config.toml
hidden_size = 192
num_key_value_heads = 4
qk_norm = false
init_std_o = 0.00658
init_std_down = 0.00658
beta1 = 0.9
final_lr_fraction = 0.1
Each number is 500 + 40 x the weight over its row's rms, rounded and kept within 0 to 999. Layers, rows and columns count from 0. Numbers have three digits each. The size before them is the row's rms in percent of the matrix's.

# v: layer 4 attention value, 128x192, rms 0.0595, rows 18-63, columns 64-127
# o: layer 4 attention output (transposed), 128x192, rms 0.0577, rows 18-63, columns 64-127
# q: layer 4 attention query, 128x192, rms 0.0713, rows 32-85, columns 64-127
# k: layer 4 attention key, 128x192, rms 0.0691, rows 32-85, columns 64-127
v18 102:513509468505532503427475569494490479516478471338549543504480490531401486486475561481459545470526472529558493482449498495498504436488505554490496532446454537513500536444541514468571496487472480
o18 099:484566522522465509500490443441425396514451476442567403527464510547544435509526460504413520536497575499500495535499416515523534508457521558462546513574506541496422462577491457509468489535471500
v19 101:492576544465477531482483412424542472591481459521446558499501489484424461469479456481468556462521517433501506575600440491461525585512498456495590505527537489430476506514397512521449520496449553
o19 100:495457541488513550446421542554415446522532512498559461469545535431527551509529500437550510456534538459455456516464495524501493520470463469496462455545467486474551538507517538484494554463459521
v20 104:494460631534433485477567505543499547523521496602473510487497391504514548544482485533528473541508477480456491508506473511470516588484488421495422485452553482559472543513557499515472485515467463
o20 103:467491471472540474507491548557556582479544521486438543487541533443488539536528471471565492499476499524489521476533540501515489457504429475527495426416499513465575543434484501532585563458486461
v21 087:505537504503486480470531451555451452501466540555562562487509550480480533411492523479504523458569479486455533502475585514437541527512532511459520468444480472444522498553473583481498501496457469
o21 089:553506575504564525503431484456448451500483513507535480479500558487521477404505526511541479532499481467537477566435414530513529485529492554505540532467490534513522501600474495521431558500447503
v22 089:465461452530469514470415498556499477501486556537507508504541442528539575464506500495471470508521503483462566462480568541449482395481547502473459527568432486498549508487557549563480513468461468
o22 091:491510491516553566482553443403488466486460440515527544500443509504518392430424524581465512523532433487490512498469456486468538514506544546496568532450583508506530541595438479488407465556538542
v23 102:492507522504514458490483451544484528460527471480552465534467416504544526494545520507542459502568492537509475439434491503506429487469531509537407414455534501471529561535532509439487482453457478
o23 104:516516486529505453606496493474530541466504519591441516525493499546487487516477441546452417564440437498568552479559512473538527492589504481551521486452507458529459506442493475509554473491588446
v24 096:512455423484505482556519554558470530377444557463531512521510453459549533543487512485486437601516475514480553451442477541566495475472506528512422457542509511501508545477562502472532486465490470
o24 093:476487474500500442540550474505630534477505512543447545555523445570480493515493474528461456484429440533514541460531529413532470521517499476494485481437517480493462491411479476499492461540586483
v25 112:484548499506471478507472425431525497518411474567524529529552445465533548494516440479499561548510538460478515400514489504517486495513483457509512536543489498410497491516495485438399558469523515
o25 111:499489484533481553466472472500519473544514535545536535449501590494523481509437504513441508475503434441533501482476558559440537518535546585568453514490491517524511477475430585514428493450508541
v26 108:486530432538514482546474447411509453468424538494488503481535529447478507459506463505556488521515504560502506353495537434540511498489491500491435503526468473521537465563437521482478468465457428
o26 106:504492497506548502519468541405562473501480472566504515527526502547469491485412552546457501516491460441526470496447442483506480510515565523530548522482468415556493495539457518440460486479566546
v27 100:466465582547493550505547557570512509511492529491447451485458430487558514540530513470516486563450488428499498631481520501490533476451509487495489475501530520568454505498535541603485456497541505
o27 094:498540519489498445478553449520527518483528471446482562484474492435484551493534439483556525463519500539462551508529449403520465427486427501516473477445542560452531495470531491484538498545415455
v28 111:495535519529495531466524466422487499504417502577553524513491515460506525509528408503545516477518500515445499481474448518502521534473524547525577497492560557414556557540532481462472511526503500
o28 109:591540506457528488589464548484523572504475502525473531482493526451527514498490520446532458497473486498505447508563552581489506424507529503557465510465479381505515480444454504537508499493501553
v29 090:478423545481560483508547459479494541526515458555563510520472525510487496559577400564530446566478482517500520525543466499521575538485502498517462455503523515464461453478562422478526505424487526
o29 094:492491484413450447570508525556551526480511535545471536532549447478474545527540491464531490442465484554503517454550573474555452481509507438450480477516490431483470556416535504535532522488525491
v30 110:509496444468549499454487479450509483441442542540553475564559500442575553439488499410500507481526512511540476418524514484511462390550528510509466497513486520495589456554517595520490495518534450
o30 107:510516526514507528489522450392494468467482515572534494498456533579516466465429511574430494530500446457487506522458449501484506540560569559533540523478512501521450476552472488466404480485571504
v31 106:513450571492463472511543515467537498527602420491443495485524483528495491519499491546495461483539517538486500478497449447546481505495509380513449458560472502539454497537506476517468513464511516
o31 106:447463455577508504461491566515554539525540487540430569490512545490505561548490477495457526452486486470484520499538566499468473484495520464515458486507507505492541566439444545484574507443492480
q32 092:482457503499517522531480491489508537572472502405527541444523522479515424479401478498522528448564506484473444480538502564526490478494511503463481458474523558544537503509510507490495469506549538
k32 071:475502514543494501483545574468479588534572502521372546514475462434485406468479496504495495487551510464493481473496526462581485577504481484524534483470517541504518500557514484468479461480514485
q33 083:508508476467531446502481533525483510478534520485510471455501477547516485475421551483442513497587483472429467529539539532499480468510458466582434458460522553569465537562559476473501507517565590
k33 090:508481480545516479469444436528491510525554494446452465530497556551501447510448499486502522515495498508590497461484523501502520558494478563485509504555475457515491426457481494503523470518546584
q34 105:482475527533485570533507415513480443511464473572503469486481477432479528541598475463504537545496496512479462493516474437504518507494472534447488554522536530444542471534520465467557571507444490
k34 099:549514470461408501506565503491572487443525478550567578524527464468508498499536571497521528508586437532450580496534503496530432545556490583515533490430513550551526547481456447412485504443440423
q35 084:505479544548425464539435483511420511469463548480501455498476544554519529484494480526512536499444518427528427527531496451548459467489561503526516541490469516518533445456528517456525481456472543
k35 083:412549529438592559535526529493513469471469483523516486550531414464504493533489510483507432508488515452441538458545489456554515461478496504503482400475560468452509541586528438494441573452451490
q36 094:532501427412556523505565561599506477440548497469535590430486561554498444478430552526532510530521516499510485509518475495448483520542555496484483519508463486496486517407459475491505448493539506
k36 104:485435508476496527526433469541471540479493522469442508570472594519514513478564481555470556517430532463598470526455517572505538516496523491463465558482478512482483437448499502535543489520568633
q37 117:489495463524465509508545500437519511505451451520484416455564508484492548489577502510471552473510499593498529429444474482503533458479472553433458439526543503450466536550542446549521541527474445
k37 108:566504433533432519477524546471527495428508488557557516477467461469519499489477474546569468545509451494452538506482497472532431547533486501550529506429508543562597565527451472513490511435493462
q38 100:530482557478483497463500550389534499579550475497430495502444518524550531496487577498513541415493469519507500514495536484568492483448498458556497488512522491567480545476419447508454493508549506
k38 094:507466498504564532467522510520561521533478534526481480487494528500488414434531560519444507444541476539549445470490482478467473562470522491470470527487579484596527519459519503514514477445502547
q39 101:515535522548540480455467468544478460415509488501534504563522477478485558517589469405458421490424494473465507538568498531482530425510509540501542525484483488436554440518526529519553459486477498
k39 100:465480511515512498582484496568448495497475530535531421536547454471464480495544492481454552443525562517471532483559526546527533487534460471511489478502486561441416517513480501499485540542478452
q40 128:520493560499526453482440486525489484379429474496540501534551512469503515488537455476409427499463519502458542559575536586470493459516506576478577557472426524460468463516512542463512460469537576
k40 078:442483489530463471577489541510415519526499470483493542506510472467409503560486501470485519504430551515553514513514512519629506473548462511474467532518448486481518464528480545527504523502491480
q41 087:468470473495526515536545503535523563594521498520479533493492461492437497511487492534514535548529510519468475427481477439487514541479461459466449438519586520430573503500521532526494519540469456
k41 133:536527507494457470395535471442550478454486489506491518520472495501525497461494513517560479516423429497497561555493523458458453496507493519542472500483479546534586473529503510487497471509474575
q42 127:452477537538493456505461493475482468437447492514462509554518525479530554488523470504495470464470556448465507563536567614493537467543491559525576520507414512474452468531453530496492501445503569
k42 087:446443515513530470581520523507466493507513456477510500470454499546381481533469513456489504497499540486590412510473493553535507522551451466481458572506429479516477503466440526469558554496462490
q43 102:513400499432499534499494493511530548515465506547531501485499482501511546482527546466507538515552479565557477431473470442501491537443489446434458537532507469508537496489550501498543472524490553
k43 134:522452494464571530462529517502550533504522483488467488514469527530536455487479567593525487505493437470544472477422486471463442504414570456484457504476512435507567514498544488496501471473528555
q44 098:585515500453448476427540487509513492508562442474504514450457514491466513551495536445468502521539486540475491491512489425449450492485489466493434505477532484526505557461526482490484484580451467
k44 110:535540516436529512449469489553536511521490518472530506532532475526589536505544484441480516473532451556480585502490475451477459472366538562527544464539502550517478552519480419496481419539544506
q45 103:533579529474496470476552562496550445559613538471535525524421581584485506473449517563550476507501514451540477512499489490512509561539525480559541530518427472554504442437521425473533502521534514
k45 087:525548498530500469548452541519424519594533474487464417491429539442431498580498519516490476478514616504528514440482469534506542494488454514464496467505494463452485540496533492437563555513446506
q46 086:553470526547455536427443438509462545487494424534493501437518362435494534508541520460459480476458475540528483483521531423499509377431508500451488487525528453454521533529532560589490486488515505
k46 082:470435578492510563491480427514437478448497448512511516484527451504558493509590517473485490541503467511479567509547504427567478428501473567499494547525508580491513526607489559549443453468546487
q47 098:498489462506538512528569584490517442492523539406431477516538618553469409536450473490480567541547534448507513525521506579532528518534510477508487470507500461497481416470488462459461495509588546
k47 089:485484478522520484511577501434460464492537540482489505509506499543424551502463517533514544479517483451550441510502466535509557510515490420518419487489418484488451453469571501410552499457499519
q48 093:461498514546482465535530529494476439556516538482501467487449481523412556487495534509552504501485566507509472482503475534561559575522460467545493479517447494552520436479530487446514540450443437
k48 091:554474474501431443501487550461481547490522434529521449532401544395472458541452541596493426537478516507518487498501543539452537500488483429517515490453472453508534503524501500466503536409409528
q49 083:461495528532539498528543534506519399477509564467548436461460618554455473495472542501496476522496476473489530484460466523516502515643471501532511498472507486534521468516499458492527566510516417
k49 083:539550404464505509546488540521522569496458506508560444510467528512491528543396513545527462560463492497532412531452490585427550529550478445512463447521487448485438498452533448468533491515496438
q50 092:439531482514486543516496487510500546490497535566463487455583472435551470467512463470425483494512517516468523488538489570526505482473525548494480464520515532511536575541488536558429507448494529
k50 089:430527499537522510515500460459520498433478535495535541442569494540485492421542497504504480458451495534486509493535539537604467482563563532519493511491531563532465452484540491580483439528506506
q51 095:446472525489509536584533530525473555549501539551469509471523477457492527569513487520543496498545502487525518512453510451522521465502465529535460468514531489515463526512501502524505523474473429
k51 094:523491547397536495504493515451553549484453486476486424490458545549505555501559497535515472523484507531519451513486429525502474530498508517506543469577560473526501561515545448525500496492505472
q52 094:442437503465484496556520561553509560500546485552506510508484447446543515473457531492511563491540529475508511436559492431466495512422493549509480543498427550530492538430468572454431494449452487
k52 103:484462564495412428494445432511518470486528569448512503472466539504517441458559510595486513434482507557482569478491506527552493489542521529465557491529530499495580493520508456527516491470470580
q53 082:450484441547522528528515572505465478555542558484481461459471479505480529478488506550507492491465596516488513429460525498608527515515424458505488460513472578463516486567513511506481528410478459
k53 080:509454477508437486494521509485500489458519464517523448465436521471425456510424540609557479512463491570479442562476517489472520502506507446525514459509413471514512508507411546532519543441467545
q54 085:475453519538469531557498430490493547542482457540451534468496396458524542535498493457540449501467498507438501486443503463475493492433441494462530459459497536451495530523492511520521518477421397
k54 084:494424524501463490496509482513520509564463501505513432476411539519571464527520522552440484531519444534479518564431539554464437532481462541507549509512499535521440522526467504521506505477549482
q55 093:575461476494542493551507470575499517453461544582502482532435529536456501511420486470559584580535467477506466535517482459442521543550558488482473544468481462510514508424504460455506494583493561
k55 094:532519515502418457418455458472493493570499555491471539502495510422532560554513474467482503459455539440507508515491510518501531517515508483477541490437565437460497442515538489460558544545533550
q56 088:481540495517480462491560552457505406541492535464519493516460554650474553492459503536534505500430511446549491522502514537517568552559502477573530526531440481521500447465489459459536519517480497
k56 084:541435477502530510552546577539455550536497451514526402477411541455411498572405546545479493515518560494597479493507539509463522505492481456479474523499470457538496523457483541435540546410463482
q57 103:544458501456485454485533568482536480560572483451561518517466513544511539444503539545593544426501503493506518465456506480503437529506471500549522561473472492518462480471467439508551521480495498
k57 102:524496523543488481525492548566530480544513492512516497495456498430518469509488537482497551484584527494463541486489434526417456523431478476483510525540494475523552554494466491442495559486446477
q58 089:528506507469483500556539500506445436576479593526483440489468510503444502453467553497509537480535544446494426478541526493527587522518466422470445439554476464519525452534504458491554547509509500
k58 083:555511451525485438491539479397473532443484530556529495523442485435459489575476515531523439504515510449500459570540506541450515460396485423466480460513522473402482530498481548502532547521458575
q59 092:549529520465467462538572525519491463559529604487540482532429592571488500452431507528553535545504513421511477526466467475501523590575488460558502539530415481520468465440491447477557475518491506
k59 089:564513488523486477477498545474443545558497495542492452481410544432484506606480504489491483487517607470567459448474488531411569534486498517474570493450543404509479478423534507486537562499458546
q60 101:503453456483541484532539591555527472476460466450534492551478538514446510424486535528581589504503510482530531476466477486493481558486496517475494518462460529505452472465496506499494504456504587
k60 099:564546495513433434468500470565450411532489513496458508491460540436486500518484528485519540416566500476490541530524481490497518520468504469476495487508485487522486470545482465433525538498467526
q61 105:438450498514487495509556566466515432535530513483518542487486530522503500448445514542550524512493529520447508457532494495572516571507477442547463534507418538518515469516431483466482468485505493
k61 101:464467501498515440518468500527519476502535528510570480494393575459460434517506581615475477561480491543524499539471560559450490499511528466478491524437500482500511438457442524458545569415512521
q62 095:512479495493509459568573531521495495587553532504539464481435516553388527473495542560526518447488562523526478428464483437541565554512505396519473482500498518518502464481415472481534524450490461
k62 095:567443491448428442485541513485449459523428481534521486519440500446453489482505562582537480533470507528492518560493515515394523472470491477514529477472484473445543580491459496448485525414422531
q63 108:478455431500509457535573459519492482465520525542519490552483540455490448498418546528539551535521474499531475491540584486521521567484571448511455469490453512466520508459469549452479425551449547
k63 116:470417534513439400516473492494461500533541513478496524434469538476513490510557542577451499486450533501517510525548527543498508439507494410485541495415603481456506417508553502531534576510511566
v32 090:442526440503538482561453497535459535520548462561490470522493473488505520478449505506441556523559482534494441480473491496540454493498464462506403573525505492494504407545507502517504490491548429
o32 094:564512481546464497496504540547512519492412463517515490474418468521500461554461446426477471442515544476493526509571462461510452486477487529525525527462467488463445503491507476475494518445535547
v33 080:493560469447467534498455442509460526533509488540544455482527450439488518545456466473519605527595466491543510477459507467486539549449476467546509485569502407456443452525424506513477547448512391
o33 085:531501475527479407529505478618520543440511428508506526453451442555511495514531498441474462484475471474451475475519472462486425472461536524490470535443496518546529519482519441466492551501533617
v34 094:451554529516534505506530480463532516510475507450575499455476485551484529468506473479516478491445493478483556500463517475514422511496503452539578441452483561465495470460487469490459519510495496
o34 095:528509485480454523475510525440444401541543543541494465509524509491508459514522528525528540524514475499550479399471543550485607503478503421501446481548462464521520454482459525499528519550451472
v35 093:514493437466554594535538464475504555424490450549516443536510449458468449504424500553501540525545473499498495501483534472446530515568505439561501542491531412509470498463469445481471548445529408
o35 097:524487536484412447441554441499493464533526491463507504508521422468520535507500518520529505472487496524475491461475454531462505459390557468458510512531589488555538468479458488505517507537440599
v36 077:542446567451538542511524465499499537515437487547518451532495454474452520482475483510510558479618444514496437508470498569509548510505526490441543519564490412456484546536456465478488559550507472
o36 078:499495551501455474492531461581552544466507506478513570504466485486531520516505458434490457501486461519477495559524461472498414504510534531519522517473546526498493510476553476482436495493545535
v37 092:491514476544504561449481459545529440489460549533396509487569494529565506450601509478464438523558477531469525509484537526477484446478510522448550494556446509477545539533553552461465483501523546
o37 095:483530524500551501515499525494518473470412488475494484466506516472487508549443446481536447498484538539496511529535431513470446552519421541538539501448539527460464528521512503474472485440563504
v38 091:525561515484483504479483460460478487507505593537541533474538495478560507556517472494496381567425486428458537547525505502520472490519495536514587474437555547501466449473536437533505459512518483
o38 090:459501480482564484518491539497462395526468502473473447522517486534501488524471533555494594502557535507536523466434408499484520476441478491488544479515530461525508546550528495486517558486442538
v39 090:488508482546541484494502455435501473471470532486505547484540495438495459513587519509489496497464490491453594522550474453462475514445513525465491496427498556506488598509494526483487516518477545
o39 090:456488543526543507493495545467489500575494554452476488507555524490501579463461541567574524502515526479507539465434521502506513564498449527524481495564469478503493465467461506458559532479460415
v40 082:490506503537463453513581465485510499516442489488595551426469462533508550460505512528482492399415494477492478508529528481474484492519492459548581475414517558484501510380468492481553494497482577
o40 086:507502533443470535511519494457456469534580541516499515523531487496515468481548514502495545534538471501563483455477555500519558438518534452483437484556500489542522475483536543526479512566433418
v41 086:497594428469546479458448496548464449427521514456461533547505562502521566443588495461483424490486487480507561521544452493493480485499500576423529539522518506514502488460568504505451497560476585
o41 084:478516552530542509515516574454545473504493566509502482481475500569511474575453530554515570517487496521477497483490488483502546532529440497568485498481500439478487483483482468485544506470525487
v42 087:579470567543432512428542482525463463499494534439475536473479472498555548568540467488560475554500529498474529507492499484458498482479490649527561450483497501492574519502534539451484494542477563
o42 093:438486489456594504542542535484522491485443528485483489511521572495509486521465530532477497517504525460513485564524529498492507443549460529510550464462550518529536630578507497522529496533484514
v43 087:461562463527482546471468497466525487547531556444417484490466504544549539553536487501539453498446497467499473486455491559512439490505469561504561488509544566546517429459505474549521542538508504
o43 091:559533516493536567505445523492410448466436513574533484513556505508528441480531447487481555535514468456603470523489434522479553506447504514484494545521506437444501514564515552495437458484459512
v44 083:495491499473551429540561481501524467407463518525530533518504454500476430425457568442461487489524451510469517576542516519500480585489502472529452547465531517590572537544488468454458511488452587
o44 086:510470548515450535412528483476516500558518586476544548511526516485495532515524465577563504473554483560503520467491607537520556501574515468530480478545508454479456430415519514513561471537466414
v45 094:415566504535477550416443469475484522584518531511551449522488574517539502541489497504481522463408482499514561511502551509444445499533498631548616546500450502443471417481469485530511555494506444
o45 094:536499519453498510582497496592497498410434497549472491482540435489528536463509462447503555513531499488578495496476475514470498543468427488510466491500470507494517528564525530456517450517458583
v46 087:538482488539512469510470515513496491421550494516434403510514494474515480552489502483488557513495531487517486433511610480551495505469510532524421486479493512521469405477483508466537548540464446
o46 086:525538493490549498506521499521535575489425491457473521455460514470543568459510507495523516478458542509543517545505421531400467454423478540465501524474451521512483542517489510473533439446523576
v47 100:486472553504481506438480488433513469562498515446488546508565463501472491510533400498504489472556516508472556463537456515443480503486516527471597402517538529465495499443473498482494446513507559
o47 102:423493582490511469510471495469433436530531556485525452515501483515547511543534517522578454562462460528562419458423537536504525549474517501512525510509499461435510451499522499479490525496472444
v48 087:550481500513507491544522561518500477519478475407524527529447471568534497480588523526486492490512559560575479503486433483475470469470518519487540437574535548448506498493516424469503506395470512
o48 087:500459481520514580543475471489478574528463459594475521526535507488519461517483448487547472488560485509451517474504494476558453539533501485566448585544410544474516522522422533530450496510501471
v49 096:514565502442499510530405576552461533438523433592462471532484386436491536500437475477558564565534521481496470517469468484523516519465448497495473533543456541590483482542524516540485547459490508
o49 103:539453462538527482458507477600532571497464516455517498474462560586546499500525575485427513498549445437486552524550482473526452487481491582499534531439438506487473496482483470485529519462574558
v50 096:546512437536557501496555539452524561509496476455425524551532483529489578512518448499512499504533478565516457480459486504504555481483510497446563515490511506530463511449459454475494520533482509
o50 094:450514529448505523473484463442455451521556501472518463528571508474514520498563534528485482535423482478477450511460513520506538505466546520474500509537555471498545493525458523542457512535504552
v51 088:496444422437522507560527518562490547487444461556542474494503621479489459467437565513488559559505467500545490483481534517488420484511512506560435528462466457504508551507431525509549533510499485
o51 090:580481461474453520497544487545599533462525454550493585477491438494508517534479459506475536465523497495447518475553572434496500453564543426503427497503513524551516511497530464499508480530468533
v52 090:531495544523506462501508498449472519500472458454540504551487460567494510520538482557492541491431503502568389571459473536512483472502484613478579535602515519376513502418518506453516527531488525
o52 085:518435500509477558537507491499464502516443551568510586534514484507547483550473385422512526549540396484483523536526459447530471507521454494546492523451479497477501508523535481505434492494449460
v53 078:466441536535439523471483511439492541603519510486453471495555461540514573557552450535503520500514562512530412469438472491568550467515499497500541442601501495509517479511522476549495539460522533
o53 075:499555463522595482537492503471370468485464518507483490531518541521489433508458458480451441555496503445527511574534420512473442470416526598520586541488483507482524552573522487526494485466517491
v54 085:508460477537459513473401537569523487521516499434416497538495488521537518496558525473419499486482508519503486456538500520528463459473503514458460531560465492459495472551526531537514452490571508
o54 091:485512479547560483558484544489489528474428436494502490448475528513485500529443446475499465516477559495486515562554471491497412521517454561513522548463487521463451516521546475467491491424592484
v55 089:487551395528548527537554535435514515485543546525476507508473468476509406491423501493515548536550498520487414529430557505469495538510496522473505467428482592581491491435504472442511519525443474
o55 086:520496486410469534402491426467509501502541479457514472511548502481523553525586468452506522469477471444497556499500473493487555470488482487456458552486567464500459496508426554498457509534537500
v56 091:471484458563457507490476423448517442478450558553513453447529486495482495436496502444476522462495542509507486607541544478463518450498518458463518515545517499509507440540523426537507512482491553
o56 088:513469544426506483501514450533510497534511525432520569515490474524500521517516482533542501529599475532520514534493540461509519519450481518507476474527486490524453543435544485508487514533560425
v57 087:476439515498484494520476522441514554461569467370462489583476405481491513439546503566483483556434466505526528528528483474505546442524512529477514454532475506445461453470537436473482541390489487
o57 083:518493495513520510515522434400495497554431482487559506500526479500497457550480439471473511504552469439454494559467426452480496454470512558553503532467509570543534533525439522511483586503472557
v58 087:482495536494427490445425530488515467582460507576549439476537442540493547520480531473558484436504499513487526527473480467541485489460486481511539475546458508543526550548502542562463551502472444
o58 090:536545427449465496468478463635490527360516491518508496502514556496455476472531539467460470565498443497533464473543568537519497546545492496500494476395467509463511505502537504472493435528612544
v59 089:470498476554475428479519534476517546491528428524535457480461454485488509517505498527579567442462544463530446525499518503516445566491514431556480504484438533443462495494441506484550545456473478
o59 091:552470463487492530490539478503502510494541520517514506514514507504534500467569530503454523519527456471513502494507583484502546455497541492473453487542457497568540477480490504513533488552473509
v60 082:582588522540485506536612485465511508448431485514461557466498469479446475501410487464520546456452512514473466463505534502471507573531494447489484485470549523551564491455529471463505479527460594
o60 086:462436542456451472422509472432477457543573549488546512570508500508536491509559545515495517510511485497525492511467537501523573440517527491442527516539540434520535493489493516564470544531432433
v61 088:486578487521477508501551528467503481489514496480627535512483542506454528521442491545527518485484486464583500516524487532497468516497480518584544509448507533525495522465453477461533529529419463
o61 091:517463488444442513454506461520487481506575527539482500535530494524522489500556539485481559506543429482543504435483544494527555489534546433498437483519452479537534490468464539535498490563455498
v62 091:541516488494526397450522532492475489540508458459434530464462515570492574524539460532486526482474522592515505458523517474436484471476520563464457511478464583489571454501497511451576507510458518
o62 080:458485466481550532504456526432441506518511535553461478504542524479513471485514507513455487517440542507536430516525571563498566534473469498475546487533523468505579505542437557535490490487491495
v63 085:550537532447544475532483462425492487469526495490575561501511526524461489546518500456505507489426498506453636494548430455471447503513533543559489509424429519488472513487466462436426460521494506
o63 088:453446519512486489505495539485475519521519515501510458494493480472467518509490577509531545508501544513508437404432524505495526515462483444524505498529469466485552500492489508476531539505450526
q64 088:434461440426476473463378462476528518558453514487486463514471557451520531568539423443484555449461535508468594468590508488527484478522471510585541444463511559480523508571514489478532497444513479
k64 080:384538581532539538483493508606515480504524470497478497470492468424433460487512450520528473429432506508462512512478541459543537506567540499434553492440536524489574518539504502518480442472470471
q65 099:468486404408529488499497525485557541431562509418508470479445572494541455472516489566535606523446504495478464537484500535463509544475509517492507519540502542478501485487492461465542528480487585
k65 102:463479525538511514491536564452529474505519531510516477460605448467500538532491513436457405451534535530467519463602556525536502485505516560488629472531510469552509525518535506524551513449514444
q66 097:542541505462575534538561527541523464453482480498500475539456525519446518465431554514560458525496486439556475523432508482564520526538515385549490523480537446612474524507456500451471542553500425
k66 085:559499496497568488516451514444448577521516541465541496514492581534453503460465473532519566497467471474516497481511442445476494518475512496519441465475477484411514497428417514468490546538530578
q67 097:461562481449447479485443432448488488550421542546551501527569488488459496586548458401522529470473526520461574462536491493556522426552456541545506480510439479481541475539518521509438506476478492
k67 110:469451484522515538525520514517549459437429454477515532433584416450504461497472504424505401527535531546468473431521491527562525515543487455469483509529482563583577497540506518485520418465439406
q68 096:481521539535455463457478429484431438558468541559496521495509507465518539567566424472509486469421517437439587495541555514492550474566473510517546519499469482477537512534501515532481508525478480
k68 122:478511516520528472571525514565512453470502471496508508467533443457487477499533512470488404539539541526484444479523516528513546500538463442509482515524502548608524512593507482516532507508481393
q69 103:433504501526481487478428449396508454540451547489486514445607440506486490589555466471476510459459563529485555483558533463538505479533463521544490422543495528479587448539555541512500497473489508
k69 065:510501597578488470488531488529472452503590544498467450474544431477487491483519536477418504419527517456493468559544498500477548484522492524528560578462445461583504529526521542542497499557490601
q70 121:486470586543493505481439480483462460475481534523472565480550471517496505548563474461477418478432523438528526494601505527498528443556489500483514488537457522488527460559521582564513491486493491
k70 068:440553500554477428449494511533513455469512500510499538452507504544478498483523506451491546497553463548548429576455458502576510546573390481540536491494441506543437500555502424493515483608506507
q71 082:597485519438499533518536498561525571536540465453518489486493462546455456554542521510500513467567515538554440524452431479458452496439492508487492511497504502465486533467537490535557469498458526
k71 125:511498449501522532452449485467518558474495521518491497554459495527536505481466515524555549511451448490509506486462497486471402502454532571496451459445523459385532469411474509489488487485576552
q72 138:552494456462529493518563483524531551472521448531566474537467508498531481493454555535528553530579460554521440466455458433488438572426540507464433491451518495489545541449484457434530488542454543
k72 066:488459488445532570480574501470596470422502552515513516549505495459563532398538504514444460485508475531409534510515459451480500482442553521525516429495554509529494540513542462510411467519568487
q73 079:481512451584503454474496515568421427504453498530480507493482560470511509520435437484440442556428475462470508495532573535559570492533468511507532463459507503469470463581553570493451559483583474
k73 135:489555532523501499499513481505517399504527516528522546446525469549483539476548469399445455472549568540470526535547504527524543493556439468545570560537454533562420506539461492481508474568473481
q74 066:570478576512573474558537473575547494502543468472502561570535450511497559483593476508498516491547461576491436468448497483497446531536497448424419538421531494564550493407509514509538505538490513
k74 131:531457493463549516517491542494591595475507458467511443568467550565564428466468552559508537513518454508520516455458447437492439519436540468502511456440536482470527485450505505497494477479551536
q75 140:546466456441552515538581488540582560457525482522527475526460501510508497467456527531550576487544445535511469483451469437470437556446566482509449504432537505522556515429496487475491464548483535
k75 067:507469467463514536473502464469577495463471529535529536508523449522578528389480483544469474498462378547385512479529461535488462422446632509522557478506557519536552516509555489573466457490541487
q76 080:477525544473475528516573483436500462594544550447519511502513489548473534521553485502579551423574562510531524459510504421490501518528430500521465555475473489529557514497501427512486486465465454
k76 205:528400504495534541490525522470618575496491481491479486550492506506529481499441589599536547530494430513501530460427461429473442508394552476504470486479517473516536511442523526517483472491556546
q77 153:526487461444544562494531512506602548473541477477553461541454503543542465433434550570553555508524406505503466513434489423477447517421568461487483502441531502510538502423498451493503471507518538
k77 058:459555508521478523522459543536519473486477534555482477459560437496558555436512468420393463500552481449459538503536545479469529475491497505454441433507485551585512534509500531526451497460581525
q78 087:446477430458573430518492529454529468517516505489449547485501506562503523466475496497413495534495538540494456551528512543548488486516565504580560502475514563547470509530498467516528462509596521
k78 082:481486475500495457544476539469543521466556474466519461497455545521479488520468573494545517478495491487529464511449486475498493445460516516516526463480464511406528502518478548558549559443581467
q79 091:543535522473499473540500505454546459428515487420531489602387521454488537562510544530508500423479472495435462519518455495513529509506565491553529508520539466499451473511467488521506501523442480
k79 097:508508478523581526553534477474609473499531497456487553425495510608530480525495535524480470512431517438510453481435457474531481528442542522474494500555459529547497413461516483505556502436541462
q80 095:512548509464503477543493470502511480420456457445502537505488499505444469519506515459443516440471551528501524477537435497469503480497486496484511495524529471497518479559527484531446476499441485
k80 096:481447506541523512537527449510533458513525521436454546501525466468561428504493439541544469477490446519443534459543490467536481520498523496596476490478465469506458488493534488504570422494515512
q81 093:506468375584550407518488467527493572489544514510478529447560478487496427513459477526527520599398531479502528487534552499521518529521490507561523460531550565514489523519505523501543453494495478
k81 092:523459442453490475491488493430388532556488506489515511511451563492470508530506450468487506463504545427499445539570445549453495490485500488515508573545530467440447490492432503499514521558466575
q82 096:451573495461448482491490465520507503520534515460598566524555484475502533511503461482571476475511460479438595553505521494501474565483490482511527537479556503460443509505449397525450463536517503
k82 099:445486496511523466493565508484515546514404538499495533564520479516493492467409562480475545526546499532541510491445529524488561510521518433508438488486508549518499465526504588482520514518467485
q83 095:482521554510503529497560582462516488504566472507534519512481529562438474527450584520560526493521580455547506495551542504533480476493470500467483493469499448434423559506492435472484529443528485
k83 100:474453531531480436526553503505553520469486578497471492498420507486518438556523540531495450528481477476542548472519472439534482506493497453507511443481456448472526461477486543540488487437468508
q84 091:521457465469429438476430523516536506467501511454593573538484520488464411480551493522445496462499497509496474488593504474498544477512518509506499461496494523447492473473478538539503504497460512
k84 094:496479505521485553523516437514586471496493534476396494523445552547564518442551460518467453401491462517512461468508449504463467537526501552558514568491473514577506531486519473497568457522439520
q85 094:513538450507509498525534543503517480473569465494499523483549511508460438395449555488481486487452494460533470563563484599462526516575574546527603489452507615515402510488445484494560493518523467
k85 093:476501444427479472535450577453515543500568473466494528523466521592458525503497530516493450485515501489568411542460500523518495499528480453547491426567474463455440488541498472496506561505600448